{
  "d_model": 128,
  "n_head": 2,
  "n_kv_head": 2,
  "activation": "squared_relu",
  "rope_base": 1020.0,
  "init_std_qkv": 0.0276,
  "init_std_o": 0.00541,
  "init_std_up": 0.0276,
  "optimizer": "adamw",
  "lr": 0.00316,
  "weight_decay": 0.054,
  "warmup_steps": 325,
  "final_lr_fraction": 0.0,
  "batch_tokens": 16384,
  "train_tokens": 110200000
}
Each number is 500 + 25 x the weight over its row's rms, rounded and kept within 0 to 999. Layers, rows and columns count from 0. Numbers have three digits each. The size before them is the row's rms in percent of the matrix's.

# down: layer 4 MLP down (transposed), 512x128, rms 0.143, rows 206-258, columns 0-127
# up: layer 4 MLP up, 512x128, rms 0.155, rows 207-258, columns 0-127
down206 105:476540503506481505507516479521495482521475487443509532529484508466507471508496502551534483452497510495512469567468510523522510499518457499469512453460479527482512491504503485508517507461491487485515485557518502488543525502522504496521467510491470498540482471476489524550512454516527484537522520476444481526494533494489450468512516517484544546527484468500517470517499497524503495528492
up207 100:519513488485494509501507496507477490484512491515491510463506515520523502508529537531502496513513467515543491504518537546490461515484478505495515526517549476498510509508479508496483515535559511500517480404451472455544506472522481465471505459557505517526496472487479530508486506515514470490479501509519525485472504511459508471512484512461522502527508497444522452485495477509498480474565
down207 102:551492502432500521493501469526483523482477495511496512504487491467466500524465533499532500483500526524506459470537490496512481483498541565536522489491540505523482448491546494503487525488500486495525517469518529480491526477527509504489503451466507527512520490515560477507494552531458519488478530497516502468458465482527483453522509493469527505516464486526492484489469506492475500534472
up208 101:508515518530456519475474498526533510518539479500528513543502513465474498463504441524542512468493485465457507518520504522502521480496503505465499511480500506510525472444470511483506502515474476499468496495533468462504492509494497545479466451509486523562551472544476476487503451507530481493560517481529475501486490530501531511505464518507497486491505479478508517498495538497494437496510
down208 094:506528501503502509482453537525461564524474544502514517524493496518487477514470487554502497483536497493470535500458506467477498485482484507458530455494526500504508496474498508501528512453517463506494473516478556513519499527455513476479478541516533520484509531452531520533485477493495509501508538503514501515459482478509523507489511501536448501471486505480494496450508490511473527538438
up209 115:488538508500499484527445518476502492474489534511530482474509507480472574448481472477455519489469490491488513514521547479492512508492502540518477514498547520504492503523455492475496497495509506491488447513508494489509522507480475560494464510498557499512501483483541526508485448461542484514510515506537477507504548482473508544465471507501498454487555501507522469510501501505465516494515
down209 108:532510532496497475483528478509546503525485461518533480469485499506550460497494493500526524505547502465485564542488469448524514524520496503531494487476512476509483503525518512476504537476510509482506524501494505507484508511503518535537531536465491442479520503482514492502502547466489502447523478498488465463518454514471499518473512531494546487517488536464505513476513464495467504441507
up210 087:492571490495481519506519513465483524519518512529514486472506509480505501502486507490501513550520549485487480518542472533481504474524467498474469520461519496527528481415517497494488495506495473502515489522516496484502440501497517550525495495490515510513500483507482491511496490515474455529473490411541479491511485491402522507498509520492486505486506490533512496542515490486517490505491
down210 091:499523531540494462463477478502490467511478477493517504528531533503479507511488484530499528494513497486532510551527458502508504489487492490474514556515531532477532484486514508489559475464478506488516491511485496483510477524499487447489524513465536472494519494520491489485468507533480483501505512545478539537519578494471497463477521481495498479559465546518459499461499499517450511492496
up211 097:485475525507484509481484460508504538459530481506482520479546559478481518506507447499492478499511498514494501514494507534484533512491462544517503520525533501481463505497490467498522458508494524481478485537511496458521512497478532506510482499487486516475454498513504497530486450511518452553531496480488508512527492474423513558541482482513489479521530523478506487545542495471513469479528
down211 103:488478507506488536512533511513496462496464509490530456509475532536502519504503496463507504473494539480492497533492522473527478531490560516556485490546516503493495493541487503468535469478446494487462489524516543502508423522497452477482531488448492499487518505489485466457498485515532482491520473500479466517518511507496529546481545508502479476521496505547489491500514486494556508496505
up212 117:518483497510475509504507476453484471500503501467550516494538559423475499472502542491539507545533501488509467517548506492509513502488482533491510520530547516498512472485533480531482526506531500543486504471480488486467471493506507479481480435502470494486515477492505501501476499469472507493525446451483520490531514502468483471516493509542521472504547488540505509518497477487508491506549
down212 108:497486531499530523468495502479497534471492500531526487503558519473510502488534536507520511482438512509529472495478536511495548501508457492494525476476506509586516484492506537502510547492490502521499467530504477483526549538476516513509499464452477527489498496445487498484524520520480553484507482501497511467498464457481503490494476515517488516509517463498502486455481476469479545489473
up213 096:523540440463495490501503522533500499507496503506548479527507480502522537489507518505465468526477505487528523470504512503456513468552461513482499467538501523459517504483461553475487508536514487478523483526458509482499474444491508523509429490503500478529465494502503526496441498510500485535509446504529499491518524547484479508531502501466514480510502498499525525530474510498460484531478
down213 096:461516479513487469496516519492518527550468527533501529461515446525489472526482536528463487529480510560544526488503504503501539477499475518494504457520488484508528502479504477522489507491490513499525514532461462566534527458501506481534487528514484540513453521526523527463508495519496486451484527502524511508504458495504479478475526460476508482483495482485512511451507495474506499452495
up214 100:483490469487509465478460497545535477496515477486513492522484472468526508489531509531511507519501517503461501500516513446490510482456506548494454498505545498526542545447525496494524506515475493512485487508502473506523496478442502491515429469526529483496522482547507545511512466506488516525545541512515524442462495499485497510497435503498477492519472499518501527492506492494504471515525
down214 103:481493504499497504521520503491490515534488482503522501502471488497460469539511503485530526483519499496504494475471526465470524484481472473472498533511450508534502453507513491490500502505477469491504530514517466563447535511503518508557558480503475503481477487475519536452525527519507518549494537519487477570514478459548487526462469517469500532492480466478482506513511512477508496541508
up215 092:519478473498509464548473470460506497496512533494508523497509507468480492486498484512477491532493518495472450463484548460464500461507506529499490501527485488475534478525433514479462508509488472521513478483473516529466520471540485536490495535519525522488563514518503505500463560479487523491500493455524527508496556485517483509529532481503549467508499480528508509520504467537473490516514
down215 093:460502486514507481535559549541449533563449539498501477536453505513506524476542528517538491508517496484508476493480491521501491510511490495505524532485453520515516494507488495502531490499476462518462486542502487484524510484502513493485513485481457514480509517520474522471539521521488551521477549479492460475489504513494503467507510501465468550475463478481542524468496509490517527500496
up216 116:489478462506508425537506487444507463500497514501506495483493498490529525521532473512521531523514508510492499449502525484484542506552475539470475526528504506444504505518497552512492486514466513507511488482477501512503495471519450496470480488485490530481510466540514498551483479474516470450498484481515478484493550502527466502543527490501521479503472514547505529524502467513457489534509
down216 111:531471456540470456488540494555536533480474498498513524456481489473513470500474482470494480483561522529489506527543493576487482495486522544513495496515491494477452497466461520512489509473515457514498495524489524521502519486517472504489470468525532503505527477463466544532494511486488493513492481479480536479494532506505501484477529454503452531511483532514497503504532504519517516489500
up217 027:531495484549425498513508470507510455503532520481559540503530504479464528484501458526506497524519495478477478469495498491442462482511502506467475496489522505491525509503505502498481492542511503536484478498507520499492476515510487525453489462513492547529545497488494507541474482477504474528496498474572495491507498489461525510502462481502521482490521455528576531511503517502490499511515
down217 023:495492510464495496512487508494519514504427489493446439494542481494499445503477523462500491494487502529526500511449504530515517530500455510531535483485495518514496484473518517542508521456492514485522523474523476551498539534484487510512500503479501486493494493471496503448479498529478479509532484527491508496513516437525469482493527505478452524519524497473454482495496541442491526511468
up218 095:553549524489474466516508498490461487501474500498538513515521520509477499447471493481489490506527483468548456476511504459480500503509479502472504508546514489485526460511452544496500499502526473569506520473493489479465522514516511528515520476495489501505506508525491482497489529455492526524514457455515484516555530489507469487528472516476492441473500528569497512492510495494466516491500
down218 094:487473505496521437540507496511467500505526498466486528494476478495474505517519547498501510526553537489476512484501471520503544494518510489517518493489459475530480489485496528491462513503509508437478522516536483514499528484535529494532554509524472502506491540503529495487513489488506502517485480481502481492536471529487467502501541439458504512492478500491520509514515488529443561444552
up219 114:476527492539474522561496498502468474485546474499514537466519537516454496474497479520510532523511526492508512457492501486514466510512523499464490472511470506518523462497435511519495471513520521473468457483525510490533495509534454511476485487533501531485492511466484502506472497490488481538535469526498471484513510487509545476485472544514504521440528467489495525486469558486522503528512
down219 106:538472520453496444465496511500488564538483499487496509488502490512482478490557556503508500510577485517505516499530501506500539487505468488491506536463500470510438525485558482508498493474491480526526513512513494513500515520479498525548510520508560505458498488479508493465483514541510509493468522519517468482510452499524461518482492484466468476502510505501463500496517530507498464488481
up220 109:529479554468474507521499479518492512473527508488521521491530492526477480494488527500543485526545564491515443442549481511468482481530504523491445492499471508489455510535511519528510499495494504502521501472525531507463511497484476540488546480523542546510492483501499544472435485494525500552482497518529504502514502487496523511507499491476504475508520490500504516467483523511490449464491
down220 109:460511498482550494466494523493432483508484529487465503448486503473515507523534496465462536488469475495516529472503475513505492502512444519523507498524490498443516474480448542506510513473492505502510477534498519512534572514531513485499518485485516447506522536468526494525526526464538515548503508499468522530518492491498470494526499517494506508487490477485488529479500548475497476531504
up221 117:499500495477516492525514484507480538558495507483496520512499512504503500497495484491512513551506497497484534472556454491484542496523496551481513496533515542493509515473513515499481495508444497481517486520473495491487491470517469497483467532489481491514483455559521558559475476488462491500543495426513489514499526479512517494508500479486557475504491493433517502467537500512504492540512
down221 117:495491530524535518492515456548472464481501522499483479464513525503499508508495549455516500493509494528508501500470456457516482514454516486545507513524537512429469498497525518522518509517481511469524515532473480528473491484481491443479523521506512489500472458526520535493527493510518487490527502450509459529502513482524468510495553460482476463531479504484499498534537510529523513459507
up222 112:510547480519515500557485489475501473486488497474515488572498523451515478461482511480503520498495503495484497512504504499473454503513510575483490481490489485512540534494495513511490511501480527475496504505506510517525474495515463497472504483478517509502483526481483511500489494500521452529517490505517484465526513486539472536497476567526526476480501443468502465520530537589519501540496
down222 109:524446490536477498494471491505492480477522485495504522504497504483495468508482477499489477501498495532486526524528519479503526474513466476502468487497516495495490485558515534540519458501497491530502494498546546509521541501472503507520558504473496571486467538468549490507492440500500514441524489500500464529509481461474474492516514524513490503555468516459518536504489481445502479491506
up223 090:501551525486480526486510491491468494505520521454542489511539578463480509493487508503542517527537467438533472494547498477500526462481523493513509533515505491511534493478497524493510504497477455511511500484533506455492513512489524517466519498471508487510486501530482515511481491417501520495525500504528509528540483486491492476503488495511488457469539523509523490475524481466442468486503
down223 091:508494485524521495514524477507503499510539501480482495532499469496519507524473504473521518501474534522478519469450505492486530457478513520497549483533498526495470479493460548549461487515517477435514551499485460542473532484508494508507554510525498478482490502482489502546487509505505532495471471537518445465470479443539488513463523500488527502474503510460503511535511490516530530489502
up224 116:500507501498506433472468481508509490460501524499520542520488500530512478507500462495456476503535533507501460507498544547485526498505509530506517453555502457503487529497500496524444459499493526527511495514540515518479539467506464514467491468494503536505508479474493550485498516481488433493501495491519500460517484483524488523463488497447541512512532474554493476480492498492516485519516
down224 107:498513501479514546521502548513538505536474477516522493496520513486441498500474521534534532489532479509536480464547520479483489495541477494461518520480502546528536465506534457501525505474491500500534471537492492476490479497495492526498485528469517542514516476480490448516480486512538503453458463485508491501468484499459488515508489507519500546486488500489438507493489483523517537477450
up225 123:484490443513487507493476480456506442431515542516497553521504501506493531501490479550519531535513474508505487514495528525495510486505468481489496492516485469509483489468492500504454485505490513505507495507536479506494519476514545527540530461545503486492543466469445467506499539455468484542484508457499517507517523498495485487460486509518524499512479492527504473526484562467496501482526
down225 115:483478497513488542516494504520475521511499515544492523541486516486474507470436527505530521490527467545483506535485471538512510479495480490530542499500485522532514521505502450557460497544534477439490507516510455467520480497488485514470492527517467506511512502543499516514501528512528474499493494449523508528497469509524466492502466480500509520504513500458526507426499502506507503477448
up226 102:505498507515511485503517512521468525498586531480519520537516550496463537472501522496552501527472511519510473507463501511501550478534531475509451495497459490493465490485493493487444519499491482461492480514534553469523484504517481518459496500506502513488480458516487504510477477524526510477508520461505501501542504504516537534515452507504542453465504459476507513496459526516488494502518
down226 095:511497494494515500508528460484516493504516522490503502513475536477498472541483487491522536495527525525487466505492494495471485480538498525460544521472526514490501491497504500514469508471489495526507564539472520539453500487446460484516521503499494507495507477487425524485489537481518470531497451544477500499507488487500490468447493466519491546531544480521483511544504464515521551492464
up227 111:492473451501547504520495506485509457482499511495515514524520497499512522505531475513472506538516494490501558487508490496479517500538443523444537508496514526470507526467517535500518479519473505482497503513491503516501476391542506488498490453481483507488473456545506513505499512484514495503487477479502490467468500475457541487516505482506558522504477490495505540552524479522522499517482
down227 102:496500532515548515470473487516482493498520463474482503457489469528534489517481482515493507471493504538498541531527530487517483532485514486497505534489496508462513483532558536471522492488517533482487494528474496508510479511457496427470496530479509513490522487487517484495497475505487459488509532488506551536499537499505525524481546461512453462540443523516485499518501433501511513472493
up228 116:474524520486465433513475496496491509484514463525489489494506541521523552479540530495512503473496448498488481502552517510515490517516515508470522486499476473499469530490519566496465473534551523499466486495495484509487501495528460475483450471537488536502498486511503505535496518509521536494488502478467532440525515529474573483496480518498510467464502506489518512502500463483512503521476
down228 113:499513490527520520537521527528500511552521509494517465500453531502515503515506525499526507495485544532452484459494469502531507477488475487482484524511473550493517507506472524487463535445512487487477503502483532511483595542503505492490515475479494502515478487499477501491524524510500536488486523482520445467461433468499528509507527475518507521503489482531454508477517464467491511505491
up229 101:511503500471508515489507499463498517501532450484558520518510494494530500518546453499471462515499479490518484497536493505493487485527453497504480541526478514505527480497491469548527507533456510515514515516482501437503493420523509481511492518482514511513514465505484523494478501499455506504515444465504493512538530542486540484492503519522484480479509501531562493537537488533518467474493
down229 106:480505466508517508508508571515520561530482506534482496494480449475488497498468543472503496525469491526487523486520487482461546483489489490522532530469489534503574478481530464510519482466518470483488511495511488515531526520479521481517534507467467527532481487505514504511508479504516475468439469534497507495476494460506526479538495493510451531518502509481497542519476503466512532487487
up230 112:493514482514500468487520459453494520472521487501509495498452496517530524501528512495507522495495497511488480512483505512463517479460451533520490523515516490487492488521464541530467459520441507519516512514468526510457492463495497504488480502491497561500478470556517509533499491457497475465529469454489485520440488522517551509544491484485479489506484543532536470525521503527523494517538
down230 117:490496495499468485494511559500517498506506487470470532458534493490524497503467463501461474453466502538500475494538561521471543484515533502488454499499510446486516500485504530514521534467480490540490495490528486518521521530488492557512483482511533517501540533487488513484469523483530535513511474528539508495524519488487487512445487531529499526469454459480499502517473527460494491478485
up231 095:530535500476477473498505488527508484505523514475491545508503508490464521508499522470525494535505546481481495495457479527461479454512526493442507500462492502497485484507528478518481544540533466482458513461514503499498487454511506509455541539562491549546478489518516527479505489507489524483471499492509482490496463507524521528490454569521520531485505478492527539512475486494489511514481
down231 096:452482541505509502514484467499504484507553543509524518512444526537569501497466490463501501475494509503506487507486527544508566460474555512496463483504501470485514482530507488517465483467513479497533522546485507499525490473477499489533528528500483509504523531502465531516513495495534483510491483475538522530450517530521483500508512508522518477474506535491480470493462475514510449483522
up232 108:496497479499495492498509459516451472522489495485505559550484486495508508507519521511522466485495489502535521447509477512500485477498478517465459515536528528487477555522517520496475490513476510524508464499510581484542509474493505515516457497521526517519488535500542472468476521480502485539491488499509499449523536498505475535484490529501517535441538473525505538472475525465492493481496
down232 105:542496497513553506489524493518511484452470485497496449507483463506505477488530462463529452540514515543533484480468472469482522490481513521503534559496528494497479471472507534512548515443503512482513491485493500524507561475504517482495481536542510488497492482505547490521524505508520478493512484524484505487505483473478492504533557488492475530492504507465438466519494501486536510473508
up233 111:463512469508516506461499463495475447489515476537490518516505473501524512487566525512510478462478541496530494524508531509532473507483513480501505478461493521484501500521507480470472501534456508487500485473498455458455486478521488524498535459471532507486515481512519450517520521503470504477492493559481500475542460548521483567490533496485524474511484493523514522525519528506488481487473
down233 106:474470515507496511462549479496486509499503506496487508504489505460555507471504496468459508487466506493561502493517518494506480514525526481500508492449502520511533519523528524478492565519482516480519522473492473468497461503498530525503538489500469462471467510545488470570449509520531513463500449538506518491513485491485483543514510485470551513531464518512504514528490501488519461495521
up234 075:493492484506471503556539467499488519500484512497505522502515483501467533518498516497528513485473538485487496466497491520477520469501490487423539484501486512533467505483530496529486534517480466532467504466495486510501524474482472572521516479542484545527476465502496509465492544505473520522479483527523447497536468490507459506484482512491464522488500444540515538484493512454509491515493
down234 080:517495545494510514480460512464525503485491538522507467497478496509535478503496467499462504522471527472509511510489517510521496498519514557558475512526513503448475466496476507483534500413501505510503518501475517514483554488480526495498518528497486469499525505483510503507499516483485493509522472478494494492501504490494477484506494495530524496490457574522407453515518520527535473487525
up235 110:537486502483472476500484502503533496466490470485506517438506502462507482468527513517528538469531527487547501504487479521484529490508479505496458479480495510508506543455472476550477472518484506531528510512499558494488501488455502554460453480515560522527494523522509536487519505495533510517461501504517494511540495530495488502544505504456505484471534502502515508475473525479522459458525
down235 111:478483495460499476482517477481510498481470484495481505501564487494478517490516518490563513480502479528471457467508502441484516509459478526510540509462454534501485501470528507509516490500515503501510466552546476480476533508510542547459531502513498507524479539519471510514486494526502513553482575497495496494538491519536483457471467501497496510506523498479476492479530465491474507510505
up236 095:522517457515487449505490470491491481519532513448501507522475493465481498497492494521528457478527519524456553483491501491492524476532479498430486515489503497504461501527481481519496505512519495535431537483556501515472539481503477528503475547513506513514515485460502484479498505498446501524559502516520512499478486486525500492497498553483467511475479468504503541505496500496501514565487
down236 095:516491544491494531540531494529497508498470473510552440494500496525517547488513485473471500532469469475499480520451447488471454514497563494554510510514528508494513496492516496430492529469466491526528489510447496464503462465488512514469508493483482489509507532508509516494507493482497529488522495464492493452518546495492495500498502456510495524528504529513478480533538507504512498476533
up237 120:522507434491504557511510486507524530483545497484501498513533498485471526539535538471512494493529530514466476482516500472509486503509473460459508458455529502499462496501471473512496510540552501502440485523503478491481458466520521497548443482510511480510479495518527534484489474512499550492522509523474493485492499508490520485514454586498490504478496512506514506505491509502526508476489
down237 105:550519468516487525484527489488489548467497497529499497520526451491512515490448544491527478520486520550513541491508538511510497487504483505509483497472526426479480476503468506528517486472530498481460475499510495516482522524527508473558473493498556504518507473462501502466497474457502536530507480527508480451544512496503475475500523494499480498504517522526452524471483542479502507475472
up238 097:538492515485489511516534433482502478478548480506499509485494500491485529497548485505481479497481506519488496465482501499473540485496472527493499555514548548456510469520481496507479533542501487518485503459470489519470512438465504457529482488556486525519476470497489516525515494457474542488481484481506488519481470525509522546494476498485467520529482540494519485558488514471496502523509
down238 098:522525533538470506506494499528486530506490527514523506484544482505530468479457473501454495511490503520523492548491542499507474469522476479499494519493502520522507530433468506489480511478481468521478487518508484528520546523532509519498510517499539513466509499506499483516525507521512469523507499460522496452522518447480492494464498513514496483471526522494384522469527514496472500494490
up239 107:486485464481535435482495465494511481499525488478514507477522508500526515490550526482491473482505482479521486505528539541503473480447487490508481539488491507465475489517502476505508491514482485487481526495505516498497511489496497499485530497519513504489544474531467513507487506431497523542475513454529483512510519535484538471497538507515488504515483536489609464513518467536479480526474
down239 112:416531521545489504481539523533519500497496487531446512486477510505472508462476556516495501499517529521523526499499483537519497480509475495506488552485501501468506515464535562482519516471501479477480491522509503478459500505491464519476549504483486461525504472485510490507489497491535487528502481519469529486540485502467485484529499502515467519567520495496494518480480484441501478528473
up240 105:491535492518460466489482487484515456453513530538478578506564512501537505527494444550518496507492497498488503507471514500472517511526477503495503442502501479497475490469478483522490493514484509563523466490483478511545500459517520534467515473507518540466534518491500511566488510474495489482509504485489501527507466494508453489478443495511531512497492506467511487506526490495480492495486
down240 099:459513472499470542491516503495484509505513475512486472570474448517513505496493502499517475485487503501515478524501503487482518527498482555492527511500479518505513490496543467528505515555518500493511572518455480488553481499439512492514475493490488502498497537499442563487524503496519523463503467485497479473502511531547471497465529474510449504524502509515532498480482485530523510458512
up241 102:519483514488505487507509485517529510530478488468523494521499503475501477560521506486550538491437538483485472482488464545502489487475515550502485484512558476533520515466471549474494491496535481479526475472481494531493482493496493525501439534478487498504534506487528454514480487489502466494520506479514500480535536507480496494492478547499522462518502523529504538545524507478504490476563
down241 099:460455495522504471460503494502486508555465475497498512512488492483507515525517507508537514462475508518518477490491498531543557525454460514528486494462528483509521515508504486486498486489539498480512516511502491521547523492523517492489485520479499487473526472533520483550517495519524444494499493482517497520511517544519497466430480545509451514537470551517475500487525469485493453481533
up242 098:535481464492521524547476499507506457471487514468529502493559531509511526513525488502481488542527470497528453504518501476504497481517485531505493476488534499465481508492505474450466449490464473508520443476460531529472484463478496503500463502487523497496510528519542513517476534486495489518481509514537506475507487497444512524526491534479555529508489515528516502540557508471481485511510
down242 100:463489506514516483513498460479528485504495492520501509511474467528540513471499541510485492475516526520520483513491482508485511511451464528509484487418549478505459466495503531536539468486562498528551505481524494524512521518483520486523552484486457518458510522481534479523482533530481488485510473519482480498454452503523499477471511516516527500487492483492512479485500531483549528477506
up243 122:527512513507514464517465476481519520514521481497495518525471497485524501522532511501526545495486515458503481477461552532508513511507483504481462445485453512464484500522455529548501484514466509521544531477497504459455472484487500548515477469501499564482483487521545509501533492500544540499502506462510490502506487508475492502503455491459528482494519461500533528489453494524471481484522
down243 120:540483492482473522481489441467527490476478479492493485495547470495493493564482526469518512476477501492492516500502497449472449521467490492545509500495476477521513474458520530471503506495497502465514508528539499526489478512540497499509542474490504491486497493499529507543430475547491508524514537520501494457548537480524522514476520474492503488492514505510510478511544519538442478505513
up244 092:504465478516493508469497490481483462469536504494537517502480487495465508548575447522544475488499533501472493485573487503457503450526528483506523530474487557512486479530530496470490493513495451511491497501503502484506537475486512496521511482501486525513503467491509510520458518503444463525495500481489485480490526523480518500471489478519508509504489525544514471526542492479555490525500
down244 094:520532539511535500509496523476496528513512484495517490516458530515494532451480547501498509535459501542486486498511500471533520478477529476484470507460476522484529496525538478508493501488500488477487457505534506490464500527470543529469508522459534459495552477475464465495501499583515520500461499513488494479494477485498484505490491533495495528484515485504522499491507447487526510568467
up245 102:483516457460487452507482437477523485508494507531511573532500518506462524468530497509538498500521486510508500494517531509529514501541472499473530486547489436498522500509460487522488502506513494510454496507512492492529500495516512565493487492519517464538525477482470503533515512470463483507489518492482498505457542444488465493470488505530500507515524535468498524492478526461465523497493
down245 099:511483483496519478532466467517466488516492489540508529520505442485514454495452473478488488498489476555469509505495467515502494520514490487504498495513499551473495520502486507494482500465493535462494478517497521473507511465458555499493527521506495482501521536505546467536489516477545461545548486502515542537526524462506479482488505503505464500510483481464452531469477555490473501482521
up246 088:495532512489509502519552512508462474514493493516488502540543536464481517483487479496490504541571494465497471512479484513499450490501521517480505544485477506512484468494458517506494506505510480481444503496506484493475515503538485491446528480504559488493480480551531467521520524518512506528541514498527470459531491466489539481508474525547477530454524474476507510489497520528530477488485
down246 093:506479518520528463468498510508513556492508489537504488495484539498521515510498535565492551510514524508515474477497527508528551480512502452489507509514515534499477514524503463503482494499495503490495506496522499493484521498450506510494443476481438528494488505470421528477525533496536489498463538514515469529438432492506467488490481499509528496494512532514480475528513489478498491499510
up247 114:487487495477511492508470409480527485494503503477523510521472521488520536525502468501523524522511484461521497438462545538508480502474533506532468426498514514489505498527505495495522478504470512525517471458518548494493479512495489510480483482510470520507564512501508472547497485499551519505495471486496508513501490499491510460471474506463495474493483498526525484520495514507450474454540
down247 110:531484519474510511544469484496518540482493531503458487463550510555491483494497512474508548507550492448482503480493484477453532496510461483470522501516505468565533497498513451478470548497518475475529520476481488518487496499510531543496480489482475482457496488531512509487500481510522535519448526528529481478485497497503492463489499499502484546545492520489485507499531505533470505500460
up248 094:507500506483477503498483470494488483486509525507554504494514492491472484517501508502504470541505468482537469493518497469514509490503497528498525519500513513514518461461530518513527513514482497567479482439508511506477527494511504493489473460508463524485488482494504512502486490415458510519524477515534511464519486523459495527482508526526499466517579504556534488459513444477477504500545
down248 097:484517528493531518484516551527487530519499505517484497513488496516509526504533518546471507467506548476500504507422509528507553476528525489468539483455489515524476472458468544529482535451511450485506509534511469496533508503491487520510469506507510502515502505489500520486510559500507487553499509481502485479504439494497495468468501525489506486470491493469467519489485529517507530482445
up249 101:491489444477544458477502480512526517506542486514497501503495502480509516486558513498486478473480477475509513509502513501463489493509493504505466509523504526460492480506503537506519481522488505506498528491467520485516535457498466497502472476535473499525530441482498509516490510452482549574528457441497488519492526533514543477507513513515502514478509530486546482477496501568486474548512
down249 102:444535490527478484470506512501504521513470497544462508464512479522514483488473541512472510536490514504480522489480508522498551501473481502542479519458514501452518484457530509536527520462499492498554514543460516505497498504464472536525558496483527482501484473477505508526485492498509473488450460522490517469501533521471494492520512484496436482558516522515488503536495511477481518503480
up250 107:509495467521512484496503427477480496513526476486524515542499550482491499511541524507489462487508503487526521478487526448511530502480520497438497477494511498465496487534481468449521523567494485514470535495540464481518480473486509491527490487501483527490484525528514523511481482510477525500463514530514477476484473525510473477539479492534485522457546507479558479522480511477497485460500
down250 113:517511501487565452489534483508504525512520479488483481534462487447500475501431509467480503478523512511522470559492479513536526502519453469501502500460482476498504492506507501501515539452499512433476502518529525514494505512521513465485492488501479463516497510498471521542477435490489504521528517511483465540521513484500471515520524489491457508548479534497484504503524504502511517523544
up251 095:535445498467495484501459513515527479480528451505522500497467502527461516523510505503514557536481512490504463464454500499507429527514543473500490500503487499452487481488499481492535493502488509516461544478528489501524484489508525505482529507519517492470479519499525488487484498453548479490503499497498507493482525506473557458473533508519511486516496525498539520580478507532474479529500
down251 101:510522444511508495558491461500529534441508532500472549536471470498465488513474497494477466457443502536514499480515503522490524497483526526476458495513516448523512479502469470520496498487493492484513514500488455501551508503490517464497510497551512497493499521492523495486493533568479463504502489495484524518526503469515493493486536511488522454527490468457503464479513525524520498525529
up252 033:511507467534438510527483470510494487514537511477525534534539531472488506496494483523518493489503521465439468495518484509431495459491516520491471504482512482492488527486483513496464500547491487533494483490470521461479494450527477564487486477524530495544499479484484506522466488487502491524509498502514491489534481514479489532520468507512511498452495462493560518491510532521469457524529
down252 030:535480510484502544482489531535564475461416544505512461464494469517482435487465501457521491496491482512494491496470523534502496519518512499535444497507488525492458529471508512530505502494488511482513520485502503537505511510472520482507495479497526485491499491508532485473510474534536498495469500512536530519504522473465481528512526507481499531495510482473493484564472493528529471461518
up253 093:545495533486479471472488472511508508453513520513504524494525496474484483459495492502503462539492534457474503473540517556459518463488484534517448482528502508491472518468501488537497486491475474538530515521485515512468511463522471533514501517542564537487497450536488523500488468517487510503498473502524532481534551492504533521497512476471534510506501515495503498525507517503463456495469
down253 097:455496465504523514502525547546483496543466491491507456551478537497486561488559492504498487477510493498535496482541486513491474500489478466503535536514473518485476485484461523521534524483484484527485491519538503480516509516503491485447501485512510510480514505515493514468515515460498543536486560514514479500506542517473525469521509489477455465475469463477478505459503491492518495539482
up254 097:483507508481458473496502485479478500520497515434526521487501525483473488485495514560467495494527474497524450453498479469497472502470461498485490529520508518515517483504506456504482499534506483519528510487504514518477491479496509498500476519520463531474498532480515539488506530459497513495472464509571525525543493525459458463513514523511531506479501532540543486474494492447445490475526
down254 098:479499534498517504474527490512502501515521509522475495501490519514487534526531494529510524515436506477511516505475501449497512498475510473500485489489516490515474492476485541469475530524492491518530440525530541447510510486506530489504502498499499495543482479480475498555491472523465539553470538525480485479495526480495498526479459486497497495548491507413520467504555518490481523464521
up255 094:516505504496515518501468492448498521483525465479551518531511495508526517519552429482475471512486460475514471500522525496467496483511469510518473499543499508517527489518487447543502479551452492530516492508504521462527501444493537497486474517489514502495520494513490506515440474500456508491525464521517502519509502529507531495470497473499471499501500510518579489514533507518541482515486
down255 097:465535462518510529505514569515528540513512512519469504520480465464481509474472515469515493518466482513497493473506466519465545496476491482497495542502474530493563501435544480471483510490533489470494518476510486505514527505484539460498573509455476512527489510528503510497523488490514500493469458503485497512464482485489516481529512497520472528524524504490507547519458479467512515501488
up256 092:513502510487526516496478493480482464480501475492540543505495561477458514489485532482551511539531467465481520498548499484482493510478502537485467502475521529517527551472473488522503491499518500480477504504530532531505485506471476535481485490480535492529529471487498506519482475532437493557501524526546470472504505465454536498532506504522501507483515474474504511462519555474513491485496
down256 101:517487512538515477519495505489544545520489474531479462451505520493560525508487540494509507508533534488513541485477512502505552467506481451499497477522507523506524423501523518520502498445495479473523468505519457493500502500526527527482488448470464491488466513515471515487520520474548518497506531478481497514461475487564499510493504481460486487499482546485497518503495484484509472513514
up257 109:516503491501486507510488503505477440504490501512532517489476493500494469476515510504519510490508550475477553531528505483499508456512519485491508492466537493488432506519511447464486499509489454512459495459541497463512472514488511555476482499485531505497518493488507461480459492497474527486500538460478502514562492525474476543529473514502478544478541494532505505514567535516507502494499
down257 104:520496533485510522503496520508473504509466490532508476472562480499489515460504527478534549499478538509503516457474479463495488535505478471507530508502489528485461461498492542485494527493493529493501460480541499479501561542511492577481505491508499465516506512486501481457487471508470532532473509506466500486520508490546493515446480527504479513503500518447504485458514496511468495503448
up258 091:521547487542516492506491506491477501476483498508565510511515497497511489488479497501455515523483516425471531489506478489467485496541475498440448483529500515506522495494486519518495505503497519481484500457496527515507516479529503530506461482462532496530495433484486497483474499547511466527476465504546477468511534478481516496490495524527503527470543457494511573500518498507508495533492
down258 099:515513496516568524472522461495505520491548504532504496508492539519502576448513531459518471476491482481547492502510522545489445486507483524477529494493491490518500478496517491518513519500496483491487482495490491472517533420492523518510540444506487478530513522517484500503486470470480515493532509472507494498515485526504495484500496445512465500538511521498482497446517476455532495512522